Part of a small language model's weights: width 160, LayerNorm before each block.
Each number is 128 + 24 x the weight over the matrix's rms, rounded and kept within 0 to 255. Layers, rows and columns count from 0.

# layer 3 attention value, 160x160, rms 0.0832, rows 67-75, columns 0-79
[[ 89 165 114 169 135 103 153 166 151 123 112 106 104 138 109 115 104 137 138 125 122 136  95 113 131 129 169 122 115 134 138  96 131 174 138 136 135 137 181 111 141 133 159 115 129 109 167 107 153 153 141 111 138 176 120  80 129 138  67 111 115 126 143 127 101 134 130 136 165 140 110 139 122 130 124 100  96 115 125 164]
 [164 126 107 131 133 103 143 146 117 131 182 103  88 113 169 133 126 116 131 138 136 145 116 142 165 136 103 154 108 137 143 126 143  88 149  60 119  95 117 107 154 107 147 119  72  80  98  82 162 161 127  78 146  92 139 142 144 138 105  85 106 119 121 121 127 189 119 147 140 122 123 138 106 137 170 155  99 141 180 114]
 [131 145 114 134 128 167 117 126 133 110  97 122 153 149 116 125  99 132 157 109 168 141 106 147 117 112 170 145 119 118 169 110  83 151 145 131  99 135  93 102  97 148 135 142 128  78 131 155 162 130 128 125 136 102  95 118 134  71 142  92 106 135 122 127 166  90 179 100 138 118 130 143 107 134 120 163 144 118  80 115]
 [107  99 109  88 134  76 129 115 126  71 124 147 149 170 167 140  84 132 101  80 183 110 134 137 141  76 151 112 123 143 101 147 119 131 131 123 139 166 110 131 164 120  81 113 151 122 114 143 147 117 130 166 124 107 195  91 125  76 147 133 137 137  98 175  85 169 111 121 131  96 130 100 143 162 133 123  80 142 111  99]
 [132 131 134 139 128 127 154 101 152  96 121 127 163 132 125 154 116 153 162 164 113  99 159 127 136 140 154  89 112  73 168  91  86 133 139 114  93 113  56 139 122 148 135 151 162 178 161 164 127 137  92 138 107 107 139 137 111  74 157 111 112 137 134 114 129 113 151 152 129 188 126 120 102 125 129 110  98 128 129 114]
 [149 113 138 125 151 118 124 114 155 128 171 154 127 134 115 118 119 126 143 164  41 136 119 154 133 107 135 146 124 141 126 125 118 113 126 133 122 118 154 125 129 110 157  87 101 110 147 143 114 194 137  96 123 101 126 114 112 152 132 135  62 162 144  90 140  61 180 112 139 129 164  96 123 140  99 109 110 145 115 137]
 [148  89 105 145 117 135 175 130 134 140 139 176  93 135 117 126 111 139 108 172 113  98 166 170 149  77 167 138 119 137 150 127 108 117  97 142 104 133 110 174 157  91 148 131  94 119 155  94 150 129  65 121 162 116 123 115 113  96 109  69 125 109 100 136 143 147  91 146 106 114 145 129 148 106 145 129  88 124 125  60]
 [ 87 151 142 136 144 142 153 173 147 147 134  98 130 133 126 104 161 127 115  59 119 126 108 111 118 153  99 117 159 103 117 150  88 120 126 141 124  93 107 140  92 112 149 126 113 123 118 140  78 145 117 120 132 116 122 121 134 155 135 103 144 145 125 142  94 116 144 157  84 126 148 131 116 116  99 131  82 127 136 131]
 [152 144 114 128 154 184 124 122 152  93 168 157 156 109 130 105 139 105  81 135  95 118 146 135 150 122 143 133  94  94 139 115  72 101 118 141 141 131 113 123 129 166 100 187 113 168 120 151  91 122 147 125 112 112 123 131 139  90 160 107 136  87 163 136 131 124 141 166 125 143 113 162 131 127 121 123 134 139 140 171]]
# layer 3 attention output (transposed), 160x160, rms 0.179, rows 67-74, columns 0-79
[[169  96 149 122 115 163 118 114  84 115 144 134 110 136 133 155 118  85 168 125 135  96 124 115 101 128 100 134 154 144 107  91 111  45 161 155 104 142 107 135 152 120 102 132 134 117  86 132  84 122 120  99 107 142 134 127 119  66 155 109 157 155 126 132 138 124 146 136  90  95 143 101 106 113 149 148 163 131 131 110]
 [135 118 148 151 158 155 102 158 117 121 129 137 177 142 108  97 105 152 129  87 118 100 176  84 143 111 127 101 116 118  85  91 134 160 139 116 121 128 105 168 106 158 126 142 191 129 148 134 134 135 120 151 101 154 130 136 116 145 131 153 150 169 148 160 111  98 137  83 107 103 114  81 157 113 101 127 111 109 117 116]
 [111 133 132 103 109  83 173 100  67 167 166 134 136  96 168 153 109 111 102 148  84 110 149 107 121 113 101 135 153 157  94 149 146  67  91 122 186 119 126 118 139 150  94 154 129 144  68 125 110 160 111 131  86 109 161 160 137 130 135 154 126 112 146 123  86 116 142 138 112 155 154 142 140 160 129 153 155 121 144 147]
 [145  87 116 131 107 150 135 168 148 145 136 132 114  87 123 110 112 107 158 104 120 116 158  90 151 178 121  90 152 140 102 134 185 111 115 126 110 146 116 111 140 145 145 140  97 146 132 120 146 157 151 108 146 102 125 122 172 188 125 163 173 111 111 137 139 140 139 157 138 168 120 102 118 120 119 115 120 113  88 109]
 [136 114  92  68 138 117 128 132 115 147 134 127 135 122 139 135 141 131 118 117 133 120 115 135 117 134  76 119 144 143 102 140 141  94 149 148 161 148 122 130 127  75 114 135 135 111 152 122 145 129 128  60 126 139 117 117 132 155 153 149 145 107 137 126 168 126 148 114 122 150 120 151 145 123 125 125 127 130 100 141]
 [156 150 107  92 110 122 150 132 112 124 110 142 131 166 142 117 131 121 135 126 150 112 137 143  94 160 146  82 151 126 124 107 157 164 132 130 111 148 121 137 142 146 110 179 165 147 142 172 113  92 169 139 130  91 107 151 161 111 128 116 127  83 130  87 127 166 135  96 106 156 148 140 147 131 101  63 162 131  96 106]
 [129 134 159 136 139 138 141 171 101 119 127 103 138 146 135 106 129  89 138  75 125 134 106 112 171 172 121  99 115 132 125 124 128 110 116 155 130 129 124  97 138 127 106  99 175 126 151  99 104 159 152 147 148 157 136 142 119 178 121 122 132 129 122 122 110 134 135 102 133 125 129 126 116 142 138  85 137 129 109 195]
 [145  97 114 109 110 150 129 150 112 123 129 149 102 117 110 164  80 156 124 167 142 126  98 143 116 116 137 165 116 153 135  91 101 109 163 108 167 132 143 145  90 171 104 133 147 126 159 145 130 113 135 129 116 114 110 102 141 102 101 139 107 126  86 133 141 117 120 138 131 124 116 144 172  90 142 139 151 101 168 133]]